Part of a small language model's weights.
Size: 13 layers, 3 heads of 64, MLP 1024 GELU, vocabulary 651, 10.3M parameters.
Training: a variant of SOAP for these matrices, 231M tokens, 7047 steps.
Each number is 50 + 15 x the weight over its row's rms, rounded and kept within 0 to 99. Layers, rows and columns count from 0. The size before them is the row's rms in percent of the matrix's.

# layer 10 attention output (transposed), 192x256, rms 0.127, rows 133-146, columns 0-255
110:50 30 49 63 34 17 62 44 65 36 32 59 38 52 33 41 34 65 65 56 59 63 29 34 45 21 65 31 47 59 71 49 39 60 60 55 48 45 46 35 43 40 78 88 41 55 84 48 37 30 46 33 64 44 46 68 64 73 44 61 58 60 35 37 58 65 50 57 38 24 54 40 37 46 59 39 30 37 58 51 42 36 49 49 49 69 43 37 55 53 49 16 59 74 42 73 39 66 42 66 26 62 24 49 76 76 45 35 59 37 51 01 64 31 65 55 60 47 53 61 67 79 61 58 42 36 31 75 67 57 40 14 51 61 74 56 56 63 40 76 53 82 45 67 74 44 45 36 37 34 69 37 63 58 47 49 42 38 55 67 62 65 52 52 56 16 39 63 70 59 61 49 53 32 27 47 41 74 74 63 64 49 48 58 43 32 26 56 61 50 47 58 39 17 43 54 37 43 48 54 54 59 28 40 56 35 65 44 49 39 65 45 52 28 52 52 45 71 43 68 20 53 41 54 31 43 56 48 49 41 37 52 71 39 70 59 37 54 47 67 51 65 75 38 53 70 40 27 61 49 01 37 42 62 63 87
109:53 48 58 74 34 55 34 62 30 81 35 63 73 60 60 27 17 20 60 58 51 53 29 49 39 54 74 86 33 43 43 49 48 43 66 46 44 56 46 69 22 44 40 49 19 48 33 69 76 51 70 58 54 73 38 35 49 33 52 54 73 29 51 83 72 66 38 49 38 44 79 70 56 51 60 36 41 58 39 20 07 34 51 48 66 47 23 77 63 47 28 43 67 58 58 45 47 48 48 48 50 25 22 27 76 45 62 27 34 35 52 51 55 70 46 50 51 53 48 77 44 28 93 59 12 52 50 59 43 57 58 40 60 57 30 60 47 37 52 69 69 69 19 68 66 52 43 44 48 43 51 61 63 58 61 43 46 69 32 60 58 59 36 47 67 52 58 60 35 20 69 60 17 29 57 45 87 43 52 65 51 20 84 25 55 46 40 36 53 25 49 59 68 59 57 44 41 57 39 60 44 44 37 63 47 56 59 63 37 65 48 65 37 57 37 35 53 81 52 44 32 55 56 46 51 58 59 26 49 58 33 51 28 44 49 56 45 72 54 52 62 55 48 41 63 36 50 52 77 37 64 56 44 38 50 49
110:65 34 49 65 51 29 44 57 39 38 41 13 51 81 47 48 60 59 47 44 51 36 57 31 32 73 54 68 68 45 60 47 64 57 41 62 37 68 30 29 45 45 59 59 31 61 37 54 66 36 52 45 35 38 05 50 67 42 56 27 39 41 69 38 57 60 54 23 19 61 21 25 54 56 32 68 28 39 38 39 28 51 64 68 55 70 60 31 65 58 50 83 48 62 37 53 57 38 35 66 52 67 63 53 37 34 67 57 49 63 63 44 27 56 53 44 65 32 64 71 71 53 51 71 72 32 73 42 46 61 37 51 61 44 60 64 65 38 41 55 45 69 79 41 44 62 49 58 30 31 73 62 45 27 29 35 65 40 42 65 61 40 20 66 09 33 45 49 43 46 53 70 69 68 49 39 97 59 52 57 46 72 50 60 47 38 65 27 62 47 49 23 43 75 49 68 67 69 39 42 53 54 18 73 54 72 55 44 49 63 62 58 53 31 53 44 58 55 54 68 52 37 64 30 68 53 44 83 29 46 24 41 26 45 39 39 41 57 63 34 37 40 58 64 71 58 29 42 38 36 47 45 60 32 77 28
107:24 26 43 40 77 23 57 51 51 53 52 86 39 42 67 35 32 69 66 46 44 51 77 36 48 35 40 55 35 77 33 37 51 45 58 39 38 36 50 40 54 30 32 47 44 69 68 57 22 57 63 40 33 46 68 52 45 20 57 37 57 45 74 54 51 64 28 48 62 68 50 43 73 33 23 49 50 42 58 55 37 72 70 60 29 43 36 43 71 47 49 72 82 59 62 40 41 44 67 64 33 38 32 69 37 47 65 53 05 46 30 32 60 53 49 71 51 68 50 66 82 57 58 33 59 55 66 69 37 69 41 49 26 68 58 80 38 41 50 61 24 59 71 45 56 76 32 69 70 44 48 79 28 50 28 60 46 46 64 46 41 50 46 63 56 62 42 36 42 56 55 68 36 63 19 39 58 52 69 35 44 29 86 48 80 12 45 47 61 56 70 29 49 42 51 52 39 73 52 47 61 37 54 48 39 58 52 33 36 49 70 38 75 38 57 33 26 58 61 61 46 46 41 52 56 47 81 35 69 49 53 89 68 52 45 47 39 61 29 46 57 39 52 20 50 60 43 46 36 31 49 52 59 63 20 58
105:46 60 39 76 68 43 29 52 67 49 73 43 65 43 60 27 34 58 45 71 62 42 32 47 43 50 57 66 45 38 21 53 74 43 52 42 48 44 44 40 58 55 48 87 38 30 62 38 48 73 49 83 48 47 48 43 59 39 65 57 54 36 27 44 22 67 33 45 41 51 42 44 38 51 52 34 63 49 44 77 61 68 43 57 36 56 76 60 68 42 74 73 39 64 45 35 61 38 35 43 56 53 38 47 12 56 73 67 41 64 66 44 63 66 60 39 24 27 35 65 60 41 16 47 40 35 36 35 16 53 44 53 61 48 53 31 44 51 47 66 53 35 40 69 57 65 54 53 61 63 43 44 25 80 70 36 87 40 39 44 33 24 81 63 63 57 39 81 51 60 29 32 74 50 40 42 35 24 48 78 40 44 57 79 29 71 45 76 57 29 44 56 79 40 50 48 85 67 76 23 48 72 57 65 61 28 54 47 65 48 33 58 50 31 38 47 54 40 45 56 69 39 14 37 43 45 48 60 72 54 58 39 50 55 57 54 66 45 53 65 60 45 53 59 46 53 41 07 43 24 28 41 53 47 49 49
102:59 55 44 51 44 63 47 52 42 55 16 66 45 31 73 04 43 82 49 65 48 84 44 60 77 78 75 35 28 66 49 63 59 37 49 80 38 39 45 29 52 25 65 45 76 46 60 38 44 73 36 72 78 81 25 56 31 66 67 41 42 41 68 65 42 44 58 55 43 38 37 52 73 59 57 40 54 50 29 42 11 51 52 44 36 72 29 56 55 49 60 59 62 69 51 40 51 55 45 51 54 58 93 37 16 58 50 43 47 23 48 46 40 32 47 53 44 59 68 26 27 59 60 71 38 53 54 67 45 67 53 67 37 47 51 44 64 56 47 22 44 66 30 49 25 56 06 49 19 49 74 38 43 49 30 70 49 61 52 56 77 35 59 45 53 63 56 54 14 63 54 46 61 44 56 50 39 53 57 33 57 26 43 74 41 65 49 36 16 40 32 49 65 64 49 44 52 41 50 52 58 43 30 50 66 30 53 48 40 55 66 59 47 49 57 76 46 38 21 74 30 52 43 40 45 53 62 45 46 50 50 57 55 33 45 32 56 42 80 48 83 26 51 23 54 43 45 60 46 55 32 34 53 65 68 54
113:73 61 60 61 72 66 46 56 77 32 28 59 25 36 59 69 37 65 53 52 42 58 69 46 61 40 44 62 24 35 33 31 33 38 73 54 36 68 41 42 10 34 44 39 31 56 46 43 54 46 52 46 53 50 37 36 50 59 42 64 43 41 53 56 71 63 72 67 86 47 60 44 37 36 63 45 53 65 38 60 30 32 40 40 50 45 51 64 44 28 57 60 68 41 27 89 65 69 46 40 64 49 19 44 34 65 58 47 42 43 65 40 53 60 29 20 52 45 26 60 53 79 53 43 58 61 75 43 41 25 51 43 55 67 78 55 40 24 45 69 54 73 51 59 29 32 38 54 57 67 72 35 37 49 39 25 64 33 46 47 61 57 57 45 57 81 21 23 43 48 27 65 22 30 58 70 75 44 52 56 47 37 52 68 56 80 43 49 49 64 87 55 37 56 55 33 52 56 68 72 30 67 32 48 55 56 61 39 43 59 20 59 33 44 48 79 23 46 54 65 87 54 41 56 31 36 60 35 39 37 46 63 62 67 73 52 54 25 68 41 48 50 36 51 59 50 62 71 53 54 44 72 23 21 45 43
109:25 64 38 92 64 48 52 54 36 73 27 56 69 61 49 51 48 72 73 63 41 61 47 57 42 38 29 40 36 41 53 80 56 46 32 44 54 49 62 67 56 52 38 50 20 34 14 48 89 48 53 52 56 46 68 45 64 32 39 61 42 54 14 58 69 37 50 42 38 59 29 65 25 51 36 56 60 86 61 22 49 42 45 64 73 43 43 35 39 55 77 62 50 32 51 61 56 56 54 45 57 66 47 58 56 30 63 76 51 60 30 59 47 48 68 53 51 60 70 43 61 20 56 64 67 39 28 47 57 60 56 47 38 40 54 53 83 34 70 54 56 38 33 56 50 35 50 33 43 52 84 56 35 36 42 67 61 29 51 52 64 66 53 54 47 25 38 64 55 99 40 58 53 53 29 70 55 37 39 36 16 58 74 55 62 70 56 36 23 59 51 63 29 50 49 66 50 50 46 49 19 59 70 55 34 61 36 57 43 36 62 40 53 04 34 63 72 43 36 46 61 39 40 48 30 53 44 27 57 43 52 67 39 53 33 28 64 26 24 59 53 38 41 35 37 81 44 60 57 54 63 65 62 77 56 28
111:46 54 68 56 61 49 68 65 75 59 48 31 66 67 64 12 49 66 89 40 60 38 49 53 27 19 48 40 61 27 58 67 36 43 38 85 13 26 55 59 34 51 89 66 50 39 58 17 60 39 53 29 43 66 63 41 36 48 37 81 59 67 51 44 74 42 39 31 62 46 65 43 87 48 54 45 45 16 00 25 43 56 57 54 54 46 53 75 30 46 71 57 55 50 53 47 32 50 45 68 67 51 52 58 25 61 43 64 45 29 51 60 68 72 49 79 59 37 54 58 38 51 45 51 51 62 70 19 45 41 52 65 60 57 55 42 42 32 71 10 50 40 41 51 38 70 54 56 58 60 53 52 48 42 91 63 70 43 24 41 50 60 59 46 49 57 48 58 48 85 42 62 34 46 36 59 53 50 66 44 38 69 59 43 71 50 36 27 46 60 20 62 51 53 46 41 47 54 50 38 46 60 34 41 41 52 50 42 42 32 75 53 47 71 42 26 39 64 72 66 46 71 48 43 38 43 53 65 29 62 60 59 72 40 39 27 56 30 52 54 57 43 50 58 60 49 24 18 34 41 61 47 53 59 52 48
103:52 57 55 45 38 31 62 26 69 65 66 67 42 50 51 70 62 67 62 35 41 61 38 35 50 23 49 60 55 14 62 77 59 54 74 57 53 47 56 66 60 48 42 55 40 36 55 61 72 45 55 46 47 65 19 48 34 61 56 41 68 38 81 48 58 85 36 48 47 52 75 28 47 54 28 25 75 43 34 62 60 57 81 59 65 38 45 50 57 41 41 37 74 40 60 55 69 33 64 52 60 45 57 44 52 55 57 44 55 33 43 58 53 64 24 37 60 65 18 49 46 60 43 52 36 34 30 27 39 47 49 58 55 34 40 44 54 41 36 67 52 19 27 65 42 48 72 39 44 42 34 46 66 38 53 43 37 58 20 60 25 46 41 44 51 53 44 45 42 56 79 37 42 45 46 36 59 44 46 32 70 33 58 12 68 40 60 61 13 56 54 45 52 63 60 26 65 19 56 39 60 54 18 64 34 79 76 47 34 42 54 17 59 42 52 26 72 57 43 61 55 68 50 83 54 40 58 28 29 46 53 24 55 48 44 57 46 57 69 48 86 46 36 90 58 56 72 54 39 86 19 40 38 73 66 47
102:89 32 54 47 25 04 47 63 25 47 22 66 64 69 69 55 52 37 51 63 61 36 72 60 50 53 52 24 44 63 42 33 74 46 45 32 40 51 59 71 69 21 31 57 54 55 47 32 59 59 58 85 53 35 41 45 46 34 41 30 64 52 46 50 53 68 43 40 72 59 74 41 44 50 48 69 28 22 41 55 58 37 44 50 53 82 25 35 56 53 57 47 58 37 32 44 69 37 23 34 81 53 35 65 51 28 26 64 51 58 52 67 29 63 50 73 60 46 62 52 30 59 24 94 48 42 23 61 52 61 24 37 56 46 42 46 39 54 61 93 33 74 29 43 40 43 48 39 55 50 64 80 60 50 59 72 55 62 44 70 37 61 62 32 51 44 57 36 41 49 31 31 76 38 69 63 52 61 47 56 27 46 58 51 49 66 23 46 41 71 50 49 37 43 42 34 54 33 46 50 66 72 70 52 59 61 48 35 68 45 43 51 37 68 64 79 45 70 42 74 43 58 29 61 34 47 50 50 57 24 56 45 44 67 58 42 54 67 26 15 54 63 38 26 46 58 55 45 36 72 37 79 52 39 54 43
110:65 50 63 63 56 46 38 59 71 45 45 57 64 72 57 47 49 38 21 63 46 30 48 46 29 15 43 39 54 35 48 67 52 68 68 35 73 60 64 54 32 22 39 52 57 59 50 61 32 43 43 22 58 76 59 54 41 52 52 59 56 45 72 17 55 59 50 55 73 48 30 79 41 63 51 84 46 21 50 39 50 66 41 75 38 19 68 49 58 55 35 27 56 72 42 44 52 55 20 61 39 37 57 49 59 54 43 40 68 51 36 39 34 19 30 84 28 62 44 70 26 27 35 70 53 40 52 45 48 65 50 36 57 75 47 77 53 33 47 28 30 33 42 48 25 50 21 36 47 21 65 59 44 58 47 72 52 69 60 46 59 36 48 47 53 59 22 67 55 37 71 50 45 70 71 38 54 66 51 47 46 42 40 67 52 80 60 61 44 71 59 73 62 59 54 70 79 25 62 48 83 21 28 43 58 36 52 51 63 57 46 58 43 46 56 34 47 44 55 39 49 62 54 66 73 50 71 60 80 29 50 38 56 41 10 53 63 17 56 46 44 50 36 55 38 65 67 50 37 45 42 38 70 38 74 23
106:42 58 46 60 25 26 23 33 34 25 38 59 45 66 68 21 59 44 68 54 59 40 59 41 45 49 61 48 45 56 18 62 39 76 85 51 44 44 70 65 56 76 37 45 37 36 29 60 55 48 63 75 44 41 48 32 41 36 44 61 34 80 33 59 61 63 63 42 67 39 58 60 37 93 53 56 79 40 57 36 38 31 44 47 58 39 27 25 50 68 34 75 48 42 42 36 65 47 62 68 67 30 58 28 31 69 23 75 51 48 36 22 45 75 31 25 39 58 45 43 50 65 41 55 69 79 53 50 30 70 41 47 58 56 39 60 72 31 20 72 47 56 33 66 54 43 57 46 63 49 55 38 52 44 57 34 34 67 76 41 49 39 38 41 81 49 52 28 29 61 35 85 44 73 31 40 73 60 47 45 73 75 33 36 71 59 57 30 57 46 37 72 52 56 42 62 54 55 47 60 55 52 39 22 52 41 41 54 59 31 24 69 61 44 55 42 59 73 31 49 43 56 65 38 44 59 43 51 55 57 53 00 53 36 25 53 23 39 48 72 48 61 72 50 56 63 57 53 51 67 46 40 56 42 53 67
111:45 08 58 48 63 45 61 53 41 50 57 62 55 52 47 63 68 26 59 67 34 50 30 33 45 70 80 62 58 57 23 41 23 57 73 67 47 57 46 52 57 45 59 27 65 46 61 70 35 57 35 27 38 35 40 52 53 72 63 58 38 49 46 55 38 67 47 70 80 24 29 49 38 50 44 66 56 41 58 70 40 59 54 47 60 74 47 61 45 53 39 37 40 37 99 23 72 45 46 78 41 40 53 37 33 62 66 33 49 65 42 54 53 47 55 18 33 39 55 39 43 40 39 64 79 47 75 37 34 36 48 59 53 49 66 65 55 82 54 45 21 39 53 51 62 30 78 43 40 30 72 26 60 34 64 52 41 45 71 53 44 61 58 17 55 47 44 68 53 54 46 66 33 58 51 78 48 67 53 73 31 66 48 48 62 32 65 64 54 41 78 71 21 49 34 43 53 71 71 41 74 51 41 38 40 55 30 49 65 33 58 23 60 26 57 36 58 67 32 45 40 76 12 51 57 56 51 40 32 49 45 59 48 67 30 43 35 63 28 57 55 67 61 37 33 50 47 37 15 55 20 59 41 53 53 70
# layer 10 attention value, 192x256, rms 0.116, rows 134-146, columns 0-255
108:29 48 49 26 58 44 40 46 24 35 46 49 44 36 61 47 02 63 68 60 49 56 55 55 78 67 28 27 51 46 59 51 36 52 17 46 39 61 47 54 43 53 68 37 73 39 45 33 64 61 50 69 34 61 52 50 41 58 57 29 50 51 42 40 46 43 67 35 39 47 74 47 24 42 69 49 53 56 27 78 85 43 54 52 52 86 69 50 58 61 56 36 56 32 25 71 68 30 65 29 51 27 44 49 61 52 62 57 48 64 51 54 64 50 43 29 61 50 89 36 44 58 36 34 46 59 25 55 57 50 50 64 58 67 62 50 44 61 45 33 35 33 64 28 71 53 71 61 59 32 52 39 22 54 42 32 29 66 72 43 50 48 60 46 62 67 15 56 24 59 48 38 57 38 50 78 48 32 51 32 86 67 51 68 66 38 58 61 93 44 57 64 68 49 76 55 51 44 53 28 61 44 57 36 69 49 65 30 65 56 57 54 57 49 33 48 63 42 36 38 65 29 50 10 58 23 46 48 35 26 64 57 94 48 58 35 50 52 39 53 59 19 28 61 64 56 54 24 24 50 46 32 50 50 44 74
108:41 29 62 28 78 53 57 70 32 43 50 60 47 30 46 45 50 70 56 63 26 57 67 55 45 41 28 47 39 56 58 61 68 40 57 46 44 72 52 40 71 45 63 73 53 40 58 34 57 54 60 21 42 62 71 44 27 70 48 78 52 46 44 58 30 59 33 80 57 49 56 67 70 35 63 36 73 14 62 61 54 24 45 39 81 34 45 53 67 43 78 17 54 28 72 42 54 61 23 44 57 17 45 48 39 60 62 40 39 38 34 58 57 43 42 34 48 39 23 65 56 40 50 59 45 56 41 57 64 40 50 38 53 48 51 48 33 45 43 40 91 74 40 75 99 35 45 72 52 48 46 26 59 56 57 63 58 70 58 69 32 59 65 49 23 41 55 25 43 39 47 49 46 69 26 82 54 72 30 52 47 42 63 42 38 68 67 37 53 58 42 39 21 39 59 58 44 43 50 20 68 18 47 70 82 43 32 79 28 47 21 45 78 62 45 47 30 47 26 59 58 49 52 38 47 50 51 34 56 61 49 44 56 29 48 49 79 64 32 46 47 37 45 48 65 56 42 65 74 57 46 62 52 61 31 29
099:64 63 57 41 39 52 37 45 63 55 32 67 39 58 37 34 61 47 50 35 44 47 26 65 35 53 59 31 41 53 82 70 42 30 55 56 07 20 60 48 39 66 67 47 31 38 53 37 52 37 39 36 46 82 51 50 55 50 53 72 48 50 32 41 52 51 61 17 54 39 58 45 44 61 82 24 53 38 36 63 43 40 73 68 37 35 65 64 47 61 62 36 41 34 46 50 53 40 38 57 61 41 63 27 40 43 36 62 61 55 33 59 37 48 59 37 59 35 40 55 58 69 31 62 47 51 58 41 53 74 55 65 15 90 50 56 51 50 33 21 72 47 72 41 68 60 21 59 47 66 34 31 71 39 25 63 74 39 27 27 46 31 63 42 40 40 55 64 58 46 15 49 26 40 53 73 78 14 40 76 58 77 58 39 18 52 36 63 43 65 56 65 35 44 57 54 74 59 27 13 55 70 73 48 49 51 46 21 59 45 36 54 52 52 61 62 59 55 41 41 42 70 68 58 57 54 43 76 51 78 46 20 46 34 66 52 65 44 54 79 42 47 25 63 61 52 65 56 52 19 36 67 63 44 52 47
106:48 85 42 27 22 47 56 46 74 50 56 49 32 19 62 37 51 56 35 56 36 75 50 36 22 50 60 57 38 95 40 34 23 13 28 41 84 40 57 58 46 51 39 43 56 31 48 71 70 47 59 28 49 35 49 52 59 67 60 94 35 56 39 50 79 48 42 48 67 48 74 67 55 33 74 58 53 46 53 26 44 37 50 41 51 66 63 55 47 12 57 47 47 54 40 46 49 60 77 35 35 65 62 38 76 53 36 50 63 60 65 45 69 30 43 63 22 64 72 37 79 57 69 31 36 23 68 35 64 65 45 40 54 33 44 49 57 39 60 70 77 68 56 61 43 43 32 43 56 14 46 49 80 79 58 43 52 52 69 74 41 46 39 64 48 40 64 63 20 36 46 55 55 29 45 71 45 38 39 65 27 65 34 66 50 56 34 38 57 47 33 55 45 57 41 62 37 51 58 63 50 70 21 15 31 91 50 44 56 60 61 54 63 66 50 57 34 42 36 25 49 53 63 53 33 61 48 60 48 41 55 62 48 68 37 51 61 44 48 33 46 39 51 56 40 52 55 71 53 47 48 77 69 59 54 67
104:57 77 20 68 62 76 63 68 34 58 59 36 33 35 50 56 85 58 62 51 23 35 55 34 17 57 41 54 68 44 44 49 43 32 35 44 35 57 59 57 36 42 54 43 66 49 46 46 48 32 61 40 57 44 66 49 57 35 49 40 32 54 56 37 44 34 64 24 59 62 63 51 40 11 54 57 48 43 70 49 49 66 79 30 69 39 63 25 47 54 30 38 45 29 48 42 47 67 35 68 59 50 30 59 67 45 24 73 70 73 35 61 63 76 00 41 52 30 27 32 38 13 59 35 46 33 31 48 42 61 69 32 37 60 31 39 69 56 72 68 55 39 57 57 41 54 71 51 57 74 40 22 48 42 22 29 48 37 73 57 28 65 42 44 84 53 25 64 63 48 55 39 65 27 48 75 31 56 37 67 61 23 58 54 62 56 66 60 41 35 25 76 41 73 56 60 42 55 53 64 48 48 76 39 45 70 48 55 41 43 56 52 60 29 37 46 59 41 63 28 59 60 45 72 46 43 60 65 40 44 54 38 26 52 38 48 31 53 28 62 45 67 75 63 60 72 61 44 64 56 42 78 50 59 45 73
110:55 61 47 30 51 43 39 49 55 62 34 62 42 37 64 50 19 30 57 45 46 63 44 38 25 35 72 64 61 54 45 42 43 73 38 49 66 49 59 54 36 62 50 63 59 60 53 45 68 41 57 51 59 50 70 38 50 39 46 25 21 56 41 50 27 55 47 49 47 51 55 49 53 75 49 37 65 39 32 60 91 45 62 58 52 33 31 91 58 54 59 75 56 45 43 36 48 43 54 50 60 66 58 95 54 44 52 54 40 71 65 52 57 36 40 87 53 56 71 38 55 28 44 48 62 39 59 81 52 70 39 55 63 66 47 56 55 45 64 45 62 55 81 68 48 43 74 38 56 22 53 59 60 78 32 60 54 42 44 55 42 25 56 45 56 40 42 50 47 45 35 06 89 43 51 57 70 68 50 71 53 31 75 21 49 34 54 29 75 10 70 42 76 40 51 50 76 57 54 21 39 82 31 65 40 40 57 57 54 36 49 44 54 74 34 24 84 46 48 53 47 41 21 71 63 44 48 69 50 35 45 34 60 36 21 45 26 50 41 72 54 44 67 59 44 37 51 48 56 46 62 71 61 52 77 13
106:59 59 38 57 40 46 57 37 54 53 41 46 71 40 63 50 89 38 38 56 31 44 40 20 50 60 72 46 43 48 51 44 88 29 48 32 42 77 34 55 32 54 43 51 65 71 58 81 56 67 71 33 43 36 19 59 29 55 79 39 62 65 60 25 41 46 52 41 51 30 27 31 53 55 77 59 55 32 37 56 62 57 43 57 26 35 52 37 42 20 13 27 32 58 43 43 53 77 41 55 51 50 74 44 44 50 93 39 25 52 39 39 49 80 38 53 21 71 31 28 50 41 34 69 42 60 65 40 55 42 33 41 44 40 71 32 29 61 74 59 50 54 56 62 55 58 39 72 52 61 54 60 64 68 62 61 59 41 53 45 59 65 50 64 86 52 53 61 77 33 41 69 68 47 57 61 46 57 39 33 39 35 28 70 61 50 67 42 62 89 68 46 57 36 35 41 42 64 56 35 53 36 53 79 63 49 78 31 66 41 35 56 40 58 57 57 48 67 34 52 24 77 76 38 34 46 42 50 42 33 53 70 47 56 66 51 09 54 37 49 48 55 26 62 59 35 62 63 45 36 42 39 53 30 51 24
107:47 66 26 51 55 32 30 47 58 71 50 65 27 37 35 53 44 35 28 50 48 23 76 31 73 38 64 36 43 49 39 29 51 42 53 77 47 63 48 33 41 55 71 45 41 50 68 68 59 45 36 38 58 99 58 59 46 39 68 44 42 43 65 55 20 48 60 70 75 52 43 75 34 37 48 40 48 68 60 74 60 39 57 49 49 45 29 68 73 17 53 37 51 52 37 70 52 37 74 53 30 47 45 39 50 41 52 54 39 47 28 59 37 73 49 26 32 55 51 37 61 60 86 61 51 33 62 62 50 62 75 49 39 43 64 54 51 52 25 63 37 48 54 53 46 67 40 52 63 54 28 58 63 48 49 54 48 57 50 73 19 73 48 53 48 54 49 47 76 52 08 59 52 12 42 07 38 48 24 34 56 52 70 64 37 71 51 38 51 54 46 61 94 67 27 47 62 63 30 19 72 56 56 43 47 58 47 56 47 61 42 57 45 47 35 62 70 29 40 38 59 46 45 69 53 38 44 10 47 83 57 77 23 72 61 54 61 59 46 53 40 34 51 46 38 59 62 74 55 44 63 38 24 43 68 53
104:46 66 51 54 66 29 64 63 29 49 72 79 52 54 59 74 51 34 61 26 61 43 61 59 17 64 50 64 48 26 58 50 66 47 41 45 46 37 54 99 52 20 79 51 49 37 51 32 50 32 51 60 55 73 45 70 41 62 23 16 76 56 47 68 44 52 62 46 47 44 40 32 58 55 63 40 62 35 45 69 31 36 43 60 58 74 81 62 30 80 56 57 38 64 31 61 72 51 66 64 11 40 53 41 31 71 60 70 30 43 49 37 81 73 67 58 35 48 48 45 41 45 47 48 33 52 59 74 57 62 53 36 62 50 53 59 69 48 37 31 52 60 73 63 48 73 34 42 53 07 44 36 40 60 26 52 40 51 60 73 70 50 43 58 52 51 47 39 33 63 39 42 35 14 65 45 38 27 51 52 52 58 73 57 30 24 42 45 38 55 37 53 66 48 33 57 24 53 40 70 65 47 58 52 69 46 72 61 57 55 67 63 66 55 38 42 62 51 57 65 49 38 35 50 19 34 63 65 56 44 25 93 63 38 56 69 69 35 32 30 49 63 56 47 44 55 20 37 46 46 72 49 51 49 78 41
107:63 52 72 50 69 80 55 68 43 30 58 59 44 44 78 70 22 56 39 57 54 52 84 47 40 44 43 55 40 43 57 74 27 23 79 37 25 43 62 66 35 39 68 53 60 55 54 68 20 49 56 54 54 17 46 61 59 64 58 46 37 36 66 29 65 56 31 71 25 36 27 49 51 61 29 70 66 44 45 61 49 61 55 56 25 45 50 44 35 48 59 34 34 66 53 56 48 53 65 57 60 71 73 22 46 67 27 53 61 52 61 45 36 82 22 36 58 55 42 38 54 50 73 54 76 44 75 55 25 47 75 38 53 40 35 51 48 51 67 60 50 62 41 45 46 45 49 53 39 38 55 59 57 67 53 50 81 50 68 41 21 35 30 47 66 35 50 78 38 48 67 33 20 76 57 64 56 43 56 57 49 49 48 24 42 36 69 65 51 60 47 59 52 75 33 47 40 46 63 18 43 51 63 55 48 24 61 37 55 56 71 44 72 34 38 46 41 13 44 69 54 42 67 52 42 53 72 46 44 86 51 25 47 52 46 19 67 77 55 38 81 30 37 35 46 40 67 66 66 52 85 58 81 36 58 55
109:54 45 22 52 66 52 54 51 32 67 56 54 66 38 35 54 41 52 68 50 74 68 38 60 47 63 59 42 35 57 61 31 67 55 66 48 43 52 50 47 55 52 25 28 34 52 46 45 44 48 59 37 45 50 58 60 36 35 53 62 66 64 45 65 58 39 38 60 41 54 69 31 52 28 36 25 41 48 60 79 27 38 31 61 55 56 30 85 99 69 37 50 69 40 58 49 58 43 60 31 41 80 45 26 37 64 67 54 51 32 57 37 44 38 58 56 51 47 57 40 30 15 62 74 60 41 42 37 31 56 48 45 45 63 63 37 61 39 39 67 48 81 40 25 45 59 44 58 35 78 34 52 54 52 46 17 28 46 52 62 53 65 32 47 47 47 28 87 48 42 37 64 40 45 63 87 43 43 65 77 79 44 26 40 35 32 46 29 40 44 26 45 52 61 37 65 41 33 29 54 48 79 67 79 34 54 46 54 66 46 51 45 54 55 67 59 36 26 32 37 53 53 50 38 73 44 46 47 35 64 48 26 77 72 99 20 48 70 40 40 38 78 64 44 38 56 41 60 71 56 55 85 69 56 41 41
107:42 69 54 69 19 82 57 37 69 59 57 44 41 45 52 71 41 29 67 57 49 82 84 61 59 62 62 56 41 41 64 47 39 43 28 27 37 44 31 68 21 55 78 65 46 50 47 55 68 48 42 56 53 60 57 35 37 60 33 12 49 45 56 65 83 62 22 51 58 44 55 58 32 53 25 50 55 64 53 33 62 62 44 64 30 44 41 57 70 42 45 29 59 41 41 28 57 46 30 45 68 55 32 47 31 45 68 32 42 40 53 38 37 55 67 25 49 47 65 44 58 45 47 68 40 79 66 69 68 45 68 49 52 46 58 31 56 66 43 50 36 74 71 32 47 21 38 22 42 53 40 39 12 78 28 31 59 47 39 69 45 54 71 55 53 45 43 57 79 47 70 85 66 44 60 65 27 17 51 55 30 35 45 57 65 40 41 40 44 57 58 37 60 41 43 56 38 55 69 36 60 44 33 50 59 28 68 40 54 32 66 52 30 78 60 29 67 37 44 50 32 74 30 56 40 61 53 55 63 50 69 41 43 60 87 81 27 56 32 61 44 37 11 45 56 49 41 55 44 62 55 65 69 60 62 78
109:27 58 73 47 49 59 41 43 18 59 57 35 42 54 59 41 55 57 48 15 59 41 33 60 41 30 47 67 45 69 57 66 64 53 57 50 43 46 49 42 25 44 27 74 45 75 49 45 58 69 51 46 60 37 60 54 36 65 31 38 73 33 51 50 67 25 37 34 22 52 39 21 49 48 80 49 49 07 44 24 52 46 86 43 39 39 22 37 61 48 59 56 56 45 42 52 58 53 75 52 75 26 44 39 58 53 58 38 44 28 67 49 45 47 50 59 65 52 48 44 24 80 56 71 31 54 77 20 62 64 57 54 60 70 39 55 56 58 28 34 56 44 42 45 41 59 35 52 45 31 34 61 38 24 51 48 64 56 30 26 51 58 62 38 44 47 45 48 25 77 71 80 62 53 54 49 16 44 43 75 50 46 59 51 65 70 49 28 46 34 52 51 71 29 55 51 18 39 62 85 57 57 59 35 55 42 67 65 49 71 28 36 45 68 62 57 69 25 67 37 42 38 99 64 51 39 55 45 41 62 36 60 50 85 53 72 08 65 56 56 29 41 40 30 44 40 58 50 68 56 52 51 50 32 59 53